python train.py --num_hidden_layers=8 --intermediate_size=640 --norm_eps=1e-06 --bias="all" --init_std_qkv=0.0395 --init_std_up=0.0395 --init_std_down=0.00984 --optimizer="soap_variant" --lr_head=0.00385 --schedule="wsd" --final_lr_fraction=0.0 --doc_mask=true --dataset="wikipedia_en"
Each number is 128 + 24 x the weight over the matrix's rms, rounded and kept within 0 to 255. Layers, rows and columns count from 0. Numbers have three digits each.

# layer 3 MLP down (transposed), 640x160, rms 0.269, rows 356-442, columns 80-159
117127110130128149069073146139105109100079126166109102093114116136121108145104155110122072098121109136133156180122096163132116139141145131123119144079123125156103131107091150150150156159128113142120131143133141129123163120103122140117111141
109108110123153091070104123103144125173088182183113133130140119162148128076162151146083147146155168122072175174121125136131133132125108118136135098103150127131154130121129071120123169146116082155143071113080107111139123085088102094107114127
149085112141149085102125100125146109120138080109146166108153166119134130124123127144099134124124160151091133099117099108124122142137134155151118099127140113172163145137194111093099141119122136118130141156137102139136101137118123145110165096
152115115148097160125131146118107153127119108146113148096140136063159140113139117179103164102110119160127099170210119119141172119136129195158098111103125134151113192159127153119147121133134140107142168125163098095100136108116144110130099125
110115164098110148145143116163094120143187124125136111111135149129104099135119130157128151133163112112104137133161101173156132122120118146125107139099122160165130117161126126093140114148152117142144138113152175122145067120150140147116155125
126173123146108136132122121083085137153146140116129146147114162124077090140122083137118100139161130125077143139095148146175127149090109129086123170138120153135154143110086118064169080151147158193128132112125127087105166148136160110168144127
171160164154135190138152132119077088163082126109099131137121162104175202148148143093132099078157134110155088132168131107109075125119117123122169133115085149089163111137123117127119204103139121146137114096108153164153090093129123141165120086
136161090151126128140148121182121138149112151122131087145176152156183112115097099132073149118106118130138155155177131134124115097172151152145118088135155120146098136121096117126137112104120131142173152159133133098185126122146121095122140116
087127095126134102126160125136058160159108183109159112111148140162158122092153135142092127117160147149122174105141108158133166112108088110142101173141131105137143135146114123120125135159098092106111130114129098110091138115109111121152162127
123111140098144098154125124153146183126114113126129122173096132122096123126110109113112131135149144153147138157114110140110122147115136143148139135128097141127099144086110154166131144133158137110140144142172107130118125111184116093131080133
099119121106102131125111170127110105127085133110096101145089093128110140137085153110124133127105113128110092168133120139139115137115084095119086114125105114185078105140144116115113132180126128106181148086138133110162135116093148157137123099
131138117116129143132158163144119162134108124116125087113152101120133120155164173167124138129138109110129122111114162167129119104131129115177097091110107156128103151079107116105121143167110123169084140115092101099122116127123153164153087141
108117122191104153131103148104130151154131114116119126157130112161157119141143119081137122135116145144102137148146108147106132149116092146150149094110139154096122139161171108131091149149106103091154103149149091135095119139147143152128167096
142128117138092130163166142098158130094158144138165148143150101105139096158137143142122123076081135105171127168140120143153116145165104147126116155151094091114109145151104110103115130154123113147144085138140121133133121152168134115121146122
143129163117113121158113147113107152134151116163121118100139150117118113170102108082146145133104114109158159155161110115085128098157118127138164100156070155118162155144134099133145159142116141123136128134126153110134125145162108130121150157
108110135138136114102102098127113141083141126111128106138108113163162163109127140101110159086125112123163147110135092175138112129103109133151136109104131148136110152143118165123117141122130094175104150126115161126082122146134133109117114127
165132115155128135139105157137140173136124111116132178141126143123152187136139104158124100106192100076144132143117123155180129129072155139149140141138167129134124138111127159154112141127121138119133137141182098116115143125141098143137138133
110132117103105121098127123142139116158134130119148130123128122120113143108134130142094162093141095123148140160129120141114114132111126129137171136121124145141141170108101141144137134117147123124137105162128102157094156139124146098111144091
118142115126134144183130108117127136160135109153118112082166129118101132116121082108109101130164104137130160115102121137139123134124084082141143159141156157146156121136071136116157121127126096113155112144112113120124127111089143107108140114
097114146128108122150113123133106149145108147111111132111146151107137105128113109145156140132130116145103129124123125130150147104126093119134128166152125173098137130086131136103165114140124097141157194158108112100155167131116093100122105097
135117104105121135095122152106102128137106157147125167134111094135155115059109157130133157111151142092149096158143130101112135160116178162135123133132131088111127152107133154132146119158137159109145162149102121141112142177124136118125131121
142135123095143137133119136156107131163117152135160126123125096162118102124157141139116116124144114119123138080114096121136099101135098149154117115147148139163113178128127086105074097131158075134161102075172133115111139137142125097132139081
198155148131127169160139174097110142113097149101140105155096083156135153092127110134155105167157124113096159155126113163126176148139174124109179142176127129087140122151110152098162141072155171127144129121131089122134129127157117112137124168
120128144108127106101116136103127116121141090104142119149117132129126147131154136115090104128139167113130115114053138099163157108085158147164166176126161122142123158157164152106147146133133132107171119128133127139123164181133195146116106105
098135126090110102122125125131089144144160147170096083119093153119156144143111076116129126107127133097203131082113131150155155113121126166173109132142109146149146152101129112149104104139110122127124149149142175140107137117132113110130115110
152139144102092110118102119154131141119102181122118136122153114108165157110166177104141108110196143156128131109141132153121146103122096100144126166144116110153102122158120115112061162165154165100142113133144149068151142137152159108110126118
136110115124120142106145153123150124175148138168121147123103145131125100120128118152133127156103103095149170176125154155142120091112109149125165116178132122128125152136124155143118129111105119170118090140112107104110139148108126159150120093
148126158156134125114134120151101118096119134132150103144136135137147103127113161113141139132140169141092106163142133144168114110138112112126100124129108107123122115137122144120154111125096124120107120143121087131124139115130121112135175107
154175078183135146144120096106093099098132176146125130081126133119136114141144107100119102106076127129124090133165154133101117173194107091172133096133118122131141112119124087070165087107145121121118134148113128132106107136139157180143122107
124145094108114185118158129102136120159088096111118141119129123122147103095142067142133124129131128150128155077112130094106102149120128115115172123163140142148118133130123142074118109116134167149134146141130133155155086136125066119122143194
182159132115128109131179147103150139124115120107147157132147128119137138113094122116140106151149142120149117116153156116119081126158095123131146106149178115130113154126117113111107153112080105114140112126160160134169073121107145112108134152
173131160146117129118120155125115172162107162130138089114144135121114113192135143138171097108076144101125097159152079127140134162146143130136129150114117159126114129141125137116124114148120098121130089194059131149107170075130138122141120146
081106141112120104123110101150146140115154094126156129154108132135132186134141156089141161100149147166134153125144146103115146092116121155150160163139162110161129127126126133113105119142126134143135138111153144123180109179119155111160109113
153147127113103083136135142120138117149106122153145123104152085129059101118115101137150177100108078176159111168139147124148127130101133146133121130122111149120133162125111129146132150148122096129140063140154145135158118149081096103129120118
109078092122096117187137144103112154119160127122144118133134108117072139105136145131093109131135161119134118132142101130118129137144144165108113102139142134075146136128110158139146150152101152116167122099134141121102140154152104121096074102
125081139122077157111090148143117080119131108078139100070140159129153145117123105132151161102123118119144147133142132086162140119132167104104101100144147122169122145160163092144170135142147119137113129131160097134130145105114096156144122113
118103142142085122117143150109137130098109154129134140141136123111158134132125099099143137097123118142123130115163139122090102118145109130137116159131131112108115146147087106154102124150177115116128130104172132113130144125109130117103112126
147169109109096119129153136120126128153126108148127147134099140156120100103134129101140165055140138117122127119150152112184102116123093144140101091103130120123129093125106085119149113136117119169153122103132169128134130073138139132107114136
099135117107174066103164134134093112182144143103115092116144115152091143073124117085100113145136090092133092108164143162126104115150167117132063133151119140175168141158076139173132128103100106112135149105121166119143105191108091160114144100
131121137152131097125103120152141138120112107093080083119145144111089121147158116101147146123083121161139165120126119093158138130105113102107088114100108141123113149128088142099113111084101139162122166174121127119135139140119140142116127109
139135131127114134140127128136143151145118125148128144066138188131092090127129146136109116133169123148107117133099151110131090089115131122126140143150149127136112119137125084067142156061124073164092102099118107128135102138108148155106112147
174069107157063188130093138081169145093113124132101132144145185119138149108153106160170118116140121143174150158121170105122165110098102128099173133129090099140134152166127134099144124097164133105164134147121150153133087081103107137164130178
155130134107093111124072173133158134171107131165124109143149148113141140158166113120187142133103085126133162096124126147116149128100122129142106124110096095120142078090172120113153090177136107161147132148118109089145134140135156044149140103
119116129091110101130165122138129144125172162148158126163170116109150137170127147165120135147091137118126140115131128153106106127125133104118148135121080123109124117152140116123153150123119124145122137116141114113092134121104165153155147079
155127162124156073093122064121138081128125127126146162105091098183112133126165127167149123107117092120141081124136074093142138191166092123182138115096141123121159134150111126140165105141170093130151123129122173142120124123089084125158163134
108127083109105137102143082118148140140113139119128119093169125131138131124151143152140137142129109162164150093096130118094176128161109162105134197096189115118112113080110177129079126140120118167117137148090145131154089089108122115096116123
112099100139108115121154083130129128163149126144092138164129152164160099087137141137159157125170144138115106145142104125136177112112111126165120135135143101161169151111172101134119112134108141104125128145131198162124131106130116118144110098
171113138138141141101118130136163118092162121141126060152129146121110140149045134083119105125134186105136088145084142115169132111166153091120076149142125127128086152126120106141119159071178096156171108165106171058176139121176102153156134157
109097145120112130131161141103086152113138088156097130146115152109181140158147112139137135103090093133084146119132142152099120146104097197123112157129093177141156132095110106134069143150098161130133148124098150137106144159143115162131149166
125068117100073124153123125102160090133118110174151118113129100085108126173086153134121123100103142140141158101117124139114073102112123132128081159150123127139155127155175158123113135115102116147147132142107148088096146136102121085147120138
139077161117150162139157128129161100127126085068170151125079085135111110170074091143119160087145111128135133125119134143121114098144119129150167117172145161126108110113125127139085116127136114125158154098138140123114104144127089171111110151
053163131069146103101101135172115113130125131060101097123157135154129136104114145091113086139198145133114092118144086118159145157130108107148131149141148128157113147129137113142070106139125137118148112175118069123124116155110129152147113133
136128124097087121141142134134128106131148113080107166130129149146160131168105138118117126090139172116116133072095100119103131087123132155156141150112083157109116140122126128100128097109124103126149119113157088130145121110134141130073142108
140117107146123132156131155095130137132114145128106116129128099103170125146144118158130148112109130097132126119089096129152123145144113126140150092133141146167154111110131171168137076139121119120129159143127101104111111111177127101132139126
148126137110113154094157087091100132102110067153149086155157114146119119147129117129101111137099151158103144101077091142138174129143096134141163113125136133105197126129129140098120089130126094118154145070111153158128137176159175145130100148
140142111173129138149147099170138064172121102104096091129102098162117145127130101155126098159113095124157127130134131123168104094099176130106144128119148132132111121160139125119115095126158123131155138193126103129128112185165117106167132166
141137066133136116123074168101139131166133124127143133123156122136131177080159113144104052150180164150146115151189154099138125127131148113115109118092078104109137121149121126135117192107116161114134081145059126135091167126128153054128122109
092186132183145132115126151148097135085149121068135156088074168108138085117128132082145178169159165119130132103139127122139131106141142132136159090138122129124141082145137141113106095140101128147142142093131074107119193136116147145105118170
131133165101158119119153134137060127115100142155097122122128158119171147143117131111067148112160142122142124158108070125130147118150096161113104115100081128112149082149161097145116118092125126090104150142146125154177119143131087112153148134
139158137158089088144100123151090156129120141108139127132108154103120106159159125107143139108090124141122134126128105134128111121137140119155136123121145132134148135148096143116135148168135087118146122153119151170121155142124080089093120134
111108144066152148098170135142095070092169140122140119125129127184167113095144139111108124111180122118096072104105150114136099146113135088152109147130151154136124084111123139155066122155140143106160121117088100126123103111093130097158131117
151117117076102103116114136138164149161118123123129151097138135114109107151137128088066172080122114118131148111119145159104061109129145085131121120111114095120083148120146118124163203157101133126138137162096115122159119085148169098116132161
150106130149106142114128162142101106091147127126133122116155109124131104100133122118123144121164137141122107098154123171144148152111145151120110157089083117118163183150150129127145146107102160123116106108113114117152121092130139105128148153
112121143121120108129141119150117122151096141129128111115191135128190144102121123140094088118196111126076112098181100103133080135114095146083100156125123159113190117142115156129086143101117162137184082161155081132134103101080111131111124142
121100088123129095125149127113185150090136151147120132165132140093147155106135109137113102106138099103144101118150121138113132124103153153153082134112117107170107142145116150137143114166083138146121124148139143127116139125136140140130147100
119147129082106110126105140103106145165121141145111082161181125094126148113159124104102106195155148129118132160198140127126101129138117098143103127120105150128184123143165170128132131106128124107146097178101162145150135089116167104093164134
119150117102142130122155150130157127189102156146132119122107085121129152116118122146127127091098151124120113082119141112132134137147123128119149100118112122117163143117091120123081146146101128100106154160085142133089121180123114113147108176
114121104162112112160121148139103123142110127108178104129146142106140099158160121110124159120085020098168131127139175138081110118158133089165142091128150141133102202128132086103159144169105145097166136122153125108123110142120151109135157109
130155174105136140094134100135146184172121155144145159106103122141095101137145164147140166100143106115147133113153116121134158143139167113140122129128113091130098117134115109146170173137172134109169101109146103079116110144180153107138095119
109111100176074101118127118121095148135143115087132143111087136138116100095102074107133123162080142137126099141112134086119124084156090134152194145142139163126128139156102146148112109122156140122091142129149149148077105143146112114094139119
122132162153109138115126132118090111145120084114160129139121116139166137144117150150156133167132164156171152108124106134138099153137143148119126121144140111153140122124121127119109116120094156117123146126110155127116139125099092108117126138
164127142078111145147128131103108146131108138149141143108132132113160106153075164110148155096123109100137151122145109076130130091149152140147088126125117126112128124183133181144167134146117094150093124143144117137135126108122058131160184135
154122134157118108097143095163135152090106142139177112127137100112096128127121164155148134126078135138177144085132139108135105097079139125132103136097139153127123129097120138102108144150119110127126131157112138177145141156136098118091181156
104107153118110126105131099130122120143113121155111144159170102144106140141132125092131109145166121109118134118122106093166132139101139112094167097178114119155141141103085071137127103101129132131141123139121089112160138134092128077131138132
115135128129111124142150109143117132106111147138130177089163148130113124102117115124129152088138155140104137129133115100074110088125157143093172163132136096105150095130103172133131073150082142145168164102118145160130101148143144107136114172
141142113103082105113090166103137142121085137137091104101140101113152088138133112149172148169119116124133160154089141115119092137122139155139137132155114082100139107099147156078134137115132069107105090083118151118095145134142114150106095110
107117124154167140149132181097158145115133134088140128114126097139115193129136096117131108150101127112187138138088114127113079165141130154161129155119130144136096146088132146103151128111141169129106118134155130116071152096142149111177086116
124094157117149116168128136127127162111126139163105112107102091152125131108119181148151103104079116108136138114124140107152126147119155107116097116142101121124143074143111155098103125112109136134090166126126096123131122080108145095132118126
110126147140139127127112155128080094110149130143126149137088142128166072109108137141122153139099109067112136165105152097114176149190090117115155079092124156140157123170113099129155124161097146134127102109143157132140122144112092165124200132
165105098124121190095117163142082139087114127143060113090161110124170087159153143124130099065161110160104139127099131150161118129102141094135110121082111135108120168152153131114191132152129097116122121068151074116143124129099159137126122127
146102158167146096125161147106155127161110149122117153151124105161132159128127134109097127133102097165142113098128146169145173176108144142122141117135129154214112090152110095066139153115136132120139119126102107163087105164117113166132165129
118132139091127149103152123093121110132138135105115110157101110114110148154127079182136101143126127157098179115117160169091147086116141120119111145107124165109138118094141096122117117142131091119165131098143120131094068155141117116109122096
109107109130143112150100139121144144123141106132127124124104157130100094158129107129094182120087126104125123140141145081121109112123148151107098110130105129125114132127129112088128115137103137158093161128122125114159090168134105145127169127
118144115095116157130115121111147154128140129163141128059129144158121126106149134099138115144157145138159187134109123122122108101165108127165145142145123127128135098143130095126130144143136142143114108162132139107128131106128113141093130124
144121099104168147096149132142070126136096091119122106162135070145162111152120133182128127170145171184139159068104115111084094145119147123141157129120171145147158125130146101134121106138135151122131071062134079113100129143108125125119102127
141086158086169172156131105146129111095138180119128134123084103120158131107195093141100100126140073120115109107127104158156093117074174158143136125151105103106166123174094142101095143137143147141138093147131127116115141150108117170092144136
143134109129123121136106135167123150113114157146112108123123117134147087121131110099084079103148129155115160126117159176155138105098119109133207133100119137122123145102162117133106143093133125162138105095131149142128146129146102134154128113
# layer 3 MLP up, 640x160, rms 0.283, rows 357-442, columns 80-159
156100174132103164129158101079151109141090104106093093144129142088126108154107142139190133126143106165079124137136117115102129156119135130102129106146138133144147118109138106145122155122120102121108127148119150133153076166079119084145082111
134107127124124125126119140068132147173109120114094131119131111163129136149101151115124166136147148146075156132142136132130126123140111117110147105133141127145103143115124138105101101107138132128102127136118139103126113111109107139166102133
129178138117128132099106133143147092127113147115124170130157124108149158154122123119141089145142106139101083170155109117139187125104124159142144177098139115127155116101172142108152146129122109107117105169119122137180118158106119116159105154
102106123129113159132129121116130122111159122144128103108130149117132118119090145133134155148139148108162156140150112138131155096128091130094150104132118071138137135106153105133139098153119140132121126101128107148113140142147154104128122118
102110104072107086107111177115152147122102143130127116118119147181118133151151116123157143105097135110131130105120114130113105124110122120124121131127153130094061124138156133145151134124103137095097148108151151127145135109111110190155136092
133152119137138112178131090122139135157131142134124132091159135146095101155141121096144128207109120088093127146127104139127170158147130125168140146116101138128119110175150085111114138099182094112114113139104090158140153132127132170149142177
106134113117118157118103123096126116112179156118095140148126111096113177139130170124164135163127125136153112079164124127165138129125109106091128086117112181093162099146150140128135148112107134144167132126125091108133105123110166102175147094
154122127126103133090118133104112112099121155119106148119115129142137113131136106116152165168150144101173066099137115129077129130104117117143154118157166138086136128142107161165144159139137108148142170136090114108106184115110127146115122123
133188116130128136144129142098118128156140100116124155123164078111185106166124165150120146136098168115142110127175144116127154139146133101118154162120108114056099115135120119110107139154138140150111136099130162128129149101139139159157119124
106151138134105127129133145109125116100144112134117132133137144177106107115136103144141144098160078184128137134138125145123125155079055173144106117113083148171097180117152143124125146146105112134089132154124093134164136116150169113099128109
091103162092096124129138109146139109119104110112131134070115131121135161112105148099161132128126090174168156122172136143158163115117129125132151116136106150069135106142107181141142105164117106122083152152138170142132114104137116126112137118
089132098087100104121121128153127139110108140118147108124128110105100114170144122138104112125136117152139106137127110083097126141120130099120147157121123094135111128146149145133120171094161167089100183122116150149138169164129120081162090126
130143125143057139130133143119174132138121122123109120094128114147125132103103111166113107131098140112140171124113122129114124131118135132145181090139163100118103147126153138142120092166167121170091157144150118112104132192101145132090122089
169149084091151093161115119134163100150121093098149153131140145085160139139162131123160124096124147127133125126114115077081138169187161133145146092101153212118123150142136105170143135106134141121130140110123156120120098114100155081102091133
145141140165124114131100131129152147144125162116109143116132093131134135129093147106156090119129133140151110143157113116136152163136120116114140126107156135069135129139119094120132123164127127131104108127141118157114137169141132134113143101
119117152138126153157121148166143153128159121144099122135093155069161069156075099084143116132114054140109111173109106135097144087157107162121109085117114096140157151141160109124107091094137148136126123127153122077123106156075092140165107131
092142111145114123111097130095135113171129078119183081140122118142158119104102075110118087137074114133133117120098153136141083091160147115124074128147169155135165165106130130089112158146084153132106148154105114111120099149116130067106117116
112062170128160106184147114071128193125154147108124100116119109127137136131151124142138155109076135161123140118129126083117115078170134141139096102099149165163127157141121113136123135135175155139123146118133138143125106112136173134100122119
144135090106167134139131148136139116117132134146129139119129129131105166124124138164085096109152132125133148089111082085139158121154132106125134169112099125148120102132099088081141134147108155134124131117176135160138132113125084142118131148
109107101127102132132084165123121145139119072101142096116117151166108119098152144128100134156135105143149156108134095067137153128102126122130084136121142132091093143134114132112119147118148119164142161131141143133149120131131153155150132118
107127144144097132123115111109122129143114103148131147057191105178099102123141156123138125149167158148132158098107139096120154131165139119176153146120116133140077210138175106137113162143143147132153127114122139105151165134077090099235122114
106131134127109105118111166136126133158152112133097146132145136126095089131132146070115176128129132137140072079128153123130163094142106149120112117136139167100123101173125188134142121155120105089077114142126123175133124156105122149111167164
153115135154107155161082118122105107149165154111125148062151131147109124101095136128143141124145150077115118135134141188115167111126176085175166126125129149138158110137156144153145096105132132190140105135127067099149095104128107122155115128
114125109114132102108101128118187164093144115121148111105100171112170100107129128118106126146119107063132108082132107090160145163122177095098143106119137157127147205143120147132166131105106130131127133060137102094105075079161172114120163144
148142120151151136113114094104123110105120150091112123132164143101103119123122131117124156144149170135129138128138131137146120097095092118169114132135165094101137082141116141105122177115154132136123148115119109155149135144155144147163074152
166149127090189111097105168078137062161101138122151113079145149140065122079088114138153148167136153143101120120113107130095127147137118157094125144089123174112130156105143079103075128161114195109162117137156167108148184140131140162141132133
123129137134147104138124142085101157191165153104089118103150149115127140130082137131115105119127113079129119155126085128153128151148075155133112138131148117123137108105146080134133157139108132122150108139165133149128146152134119180135090137
157172134120109122123119141100137161123152142113124094106161163147120142135128138122122155105122152126133142142080135126167116144148096096136110144136149138130128111128106134108141115133113098148132110117112124158133152124058127100160140125
120144117182117117119122090122137152161119134128153076154131099118147115143123102125112127159124108136158141135117149149120143130119125120156102117124162085156099142122173142191109131118140132120129124153125124111145154117131103138124127115
149159116125051144122124164127119152142139140120114136161149119120169111133146122114117120161102140126128079093119144107099116101131172147130073124111164106097150111127116058143136122144142134128134129133126138098130093149133127147127111151
134133151122102116172184127113125137133104139161123136128109151135100145050098163133080177109117133103116142082097144138137112156163126192118145116122130165080117111111126103123096101071124107115153125102150112117147127115133110168143122174
138120162127143120125109147109101095120095100133125106113130120119118082098146114146130154160133149138139152124113146158151148116096121137130098113122102103151123134117138102144138074146156152154107146128121129113162110109135145102107194149
100129135143140150137144145106126115155091141130083163151152120150131162118112163125145159151131097096159151084103152094115166149129127124091130121094144144125139094147110169116069169179132150096150125086157187097120125112112108141088128124
144111125131162135142128140124128102110168143107161119145106091105113161152129096129142122100103125138147122077142136123097120120175138152114121146110146084070127123126149107107127123156123188149087108141095138071114134151102111107105071103
127153132124132118120121137146129112085153089112136165097121121125092147116108175154099132160110103087091104110120079144123144144116155154113132145101157136137137149086124121103179134172143134091108131117072179119150152128097115104117107136
121149124159127142140161119113167106119140148145072121111133144083092129089108102116139093147142180129104068139151101111143120167122126112148152177151115098135099154113115112117107133151143173120089131142109107082119125154132150066090108091
131096121145154143177138140132140100149119091131118104107115112149128143119100120135135141118122133126153144101122160130092117138136132153137132128094137096131096122121158132145110165127153122166130118134164118168170094122147144139086148123
136146147140111108114149138140081120165173165144109146173121100133089137125129118103149145128127114103161132088120113112142162118116148134128109109165097070134098150126135086155131134127119159144097159091119119119188154142126142119124151195
127159146136148136121101141159110088133140108135105139156144179137108122122127109139176199174137099091118103154116155109130155124143191149104188131109135131159130145095157116102114126136155106131123138136114112077148116167184140163151106121
140142135119130111139121122131142112106160137115121138088116125145130135124122114137113144154095099133145157164122097140159116135153059132097113098144121136160107137149110133149108133101148126120135115130155173079076134135132136108159124180
154139114144140112125154141137150110126146119108137114104148127103108126135137118134155134136137136120132110133120132128078116162126142120115131152151133127129140120121121120132115125125135129131108137123124121112103127099114121114104167107
113118121056132184111122113077100155130140079116095096110116109129142151120125132159135121143162173136091125128152106137109158094106127142068120121170149081077082100175116089147138126108169095167137129135124116168136133147090102125131173130
112104153155157172107104067145116093155121132100125127098135159112120138129099094154125101147145114119092095151101114140132073118110089119118147132119151103108110131154131152132132139119145101120107133130119110107130128130104104120132128124
109119089156107115087120099111120168128126095143131125126141165137138091117123133144156137157109157123119150124169138150154088151099125163124131127132141150123144110154098124115109145102132129121147138146107123161183151098156085136124131111
122147131126161146145138098101126150127096135141127135149165114120122101159157070128114151145123097107150107112140145093110121134120108109142124154152135088140138151079154109106142169139136171114084111130139113142115103105152113159102135162
107124111107136154127144136101101126141145165105103164127087145094120166110128167119150101139160148124141116131132110117167121130172112133084125164144146119110051159112149122149147123048103105094091100135159145115166102131141101138154109121
146118157123103119123094148183119147132111112150122117113126122150149100136102109159098130131143096108132126132186160104128100124122138162117093113116103130125122127104108093170140121139110147123099080128164113168127137141117137147142122111
130077128118099145143182133138108130140103135092154162094133110125130167152116134149106108148150092077147143152146117122117106107114144144130155109112125160123131142100184135163143136148148103109121161141110125141126102121112159118110131102
153106105102143181117117102114133160114137096143077128154149111104145123106128146136097155129138130112131157115113156147127141129127131158166093103144124158151135135124090133140135200128130150091122106117094091147102141153117116146109116118
143138107155122101161120203147140157147152115126070131062129162112123112113101140133160126158124123113057125163123133164129145150141140108136089129104149131061122111143140136128117156140107111147120143140115133083135164158127104110102138098
135101123095131095104168090144116116105143135094150088144137177091147122162154127134118106132104083124145066109117168140121129147141140153094130134108096121133125183162050164094135116117139106166096094131125137139104136080148153168171123134
113130154127181103151106108103159088111113134116131099095113146101117126109149133157127104151131124149150117107146150140147101116131166111115131097148125126146145117119111129123104135126091134147139110076119094076127088116035144137110140095
132188137096123128116158083160121133120102096105163158111129176108123103123141121113094129120183139096110080107146157139125127103133146177147112121092092134134129105158121182146143126156124102137188108132128118181172129130115102142113140136
120117152126114123162129167136157167121169131136163150106147135130151124107098132145144105157139107142148127122106118103116088136115135148137160143118123169130121172167108141125123119127190146140154055110124112156129124056147105121119136124
106154122117108137158132186122113080130144126127134105085121156187141098181105153116106137151113113096134136127121123089081143117132135154155085157129092104180145135108095067168148131155120153096146121154131115179168109112142157139149117101
126162111106123099118134101121084112106131129109166096108158133082136142105152158164110124087168095144105060155154131131190180162161112134118127086131161135127141063178149119203083120109132111105098121100088133134149066114111154136144097117
150087147100149127131135142124127147114115135151153131142139099085082150142152108108167127124111113107157143086139150098151125149112130127108166086129111148118132169135131084119147164145153120129100168104105156161119114090124100137123129140
125109116140086080097150117149135166110156137135097078036122155144133147156118113144132115151124062145126118108162164123122076124125147122097150117087119107098136172108120131084136137108113128164123153117107113173138139141146147116126118133
101073136134133123145137130121135118117124133127141115112131150113153119136094127128112157138131116153140117129106152137138147120102111153134128118097150098145080120130160112076141129155125118141112150116129108114128147135185138143150113146
162114157146160165131120172128083084114171094101117182132111158140176134133134125164087176116095117140058119188121123138137129109146052129069194153141103102162142160163143087097127125110149165104162112100138153145102109142103085117136151123
137131110103141120147146131123132122164114119097136137162130164112121155158091181063124125096137125121130129161111091087139142153097165135113152096109115162145073116122135110141103175139097155132120113125165130140123099154140123156110127116
151149131108169158164151156121159158130121120148131103116147137115134139147141135125101148119160113093127101106104159136120119083157120148086159110141091119130142129135141169118124138135135137138139141120101127124135101155118109116139138150
169156064166127165123107131145121141079058147098146135113090127065145107137115164103145116131141158148143089099091120115118177151136089144086099128159162102121158146107167104156093175096115113134173096132115183128163185140134072075162150130
143134174122112127130088136088123141149133174138138109126165119121118116102131129143096159095104167153132116139103192142085167150102117114107129157111128143111147132145185100118125135139158135160122101134120125120108130112109139127108109129
131121109126158103156077119095136157112142142109123117125141105129128072122096088154157152186126136122158171186157138094167144185133113149107179170118117133114186137123189124112137120134120123160127080148127124141102070116122144094091081127
108123128132149107140137134154112118145122111104117093161122141141163134110069104137155150147127130126116122105129174129101134106134103132149109140171161115145122134132153125120159114156140137078139116123130141088134112122160102151101164105
146081121148171117148106119147105117123143093109131102106122124091111091140112206142116172124129126159113133130169145172122101105097120161147124109131090148057144102123140119140124110106164143140118088143105120171151125157126119114085165095
126140130138158122117106114112125118165123132122116143100122146106127126117124113120194158139152118134123153162117160048139124097116135131141127124111139138116132146096138133153147103130071125126163093119078118182156165146133147106121107062
167159126126136140124124135125139139121180105086124091125125094083160128175108114115134165143155136119094136135079135136108096118160134116084149171144188161153104108092188131141116097146150064118137140106130145080123086122168111170139130125
111148110094145161106146126155134136094156113138132116119119133105106131137103150161125116145145153114134143079147125128099161126134152132123128153101138112111151120091131094118107120135101115118118147089154146140130083096155167163139118112
115115153149137128102132166120167143157125117107137149136170158152112150089102125149092136075140097158162155129101095078127135057101140112119153079124113140161096145137107122127112133093131121162133149132124169162101085106102118149091116144
142132158111141126171112151138104109126145113137143128122097145131104142151151114097145084124147140126108140140128136155123139121113126086138161140150128120101116105148182129118145148127139140138112128150115142120145154149096099100138104097
147096187096151111119117110142113127102156159142149132122096113121166147108087107079159151124168132095129153132099132132173122160143162092160135102105136122123122128133128170116114158163161139113126123144149137071172104102142080119127131084
121087135164122149101150133129104133183122156121069132136098139142120155133148120155129127123090118135131088114150160154124132152141107188106113120102128107111094100173131166089100107116114101098107193104088161115138093071149111135132079120
133130096151099096132114102153080133107130108126125116140136144090115178140149147150115168145120121085120150131104118105126112118127134120126134110104129142114097153092118180140139153120124092149126141168123103102140110094112125157188134128
123149145102084132130161190129123152135133136102146127127181122140135143162124097162121129120110136153140107142139137112103102140153178139122106125155116127098168113148093121146159135142131114104095073177119103130143095125134124143098138097
148137122133099130151122142142137142155139103154134136126109109150100118158161136162144128107133139142135115125143120115133124112093162135138121110101135166150120113151119147149134099123118131129100073116117183139156140171111176138169174074
140147115102153135110118120079135126109104111148142152108181097137133123153079122113102100136146172155139136123101158109137097130101082128091127127128141139201106103135104163099085128132104139097136157141122154118115163142047080118132120126
122148191158131163109097130113128112132125076141119136127141150110069121143141110094180141135120107151067153116134137134113135118166138119104158124134118094116144130112110182112150134126137121098100115137119165140125119165117130132131093121
146110150119099130085094136140132125135182127085150142123138107137097136130121077140141161142115110084137108124119082104145118144105121146111112123102130142163130111134110125142103129120131109158107152108144086171134111118086119148135158141
145136157132140112105128130114136123101120106125142139143133118159171068121125098112147131131146103108123138172138179119182114147138084113095108171094143125079121151124123111104146123118135150111130131151120106102133104150111129113110131156
141083143125098120118127073101117138164152121103100116115138125120122148121154121116156056148131136143134082112139099175153128141126108110156127160110111109129150139123112147128081120093125196113141126098134115132150131124112122117151108103
155159155140103108092134136147119130132139131130098149109094143147090107141151140135096139148136110137115107138145157186160155095156129130130100111131147108131132150123147130080133100136117140160125085069101116134161109117115143168129115119
141162147122119146092146141142125151148109123135076179132125186101151131148154170110104100155126109077152121152162125128134165116175166092107147098085100082125140190197112136086124120130163107112151125110156133107108131105105119137096118149
127105107133099167114164097133137153116175157080092119128107139103102078136122112088121071137160102120154120120127139143168118157115149137117103106074117106124128139141112145129116097086115145134133125109134126108130147154137101145150160125
147152123127133078095086121155130121132132125132132146152092131135093141136104108132102088120110132177093108117113125172150138142139130122133123099081174111082107116068153138150112123134096137142110167101178131074156111124121091140158104135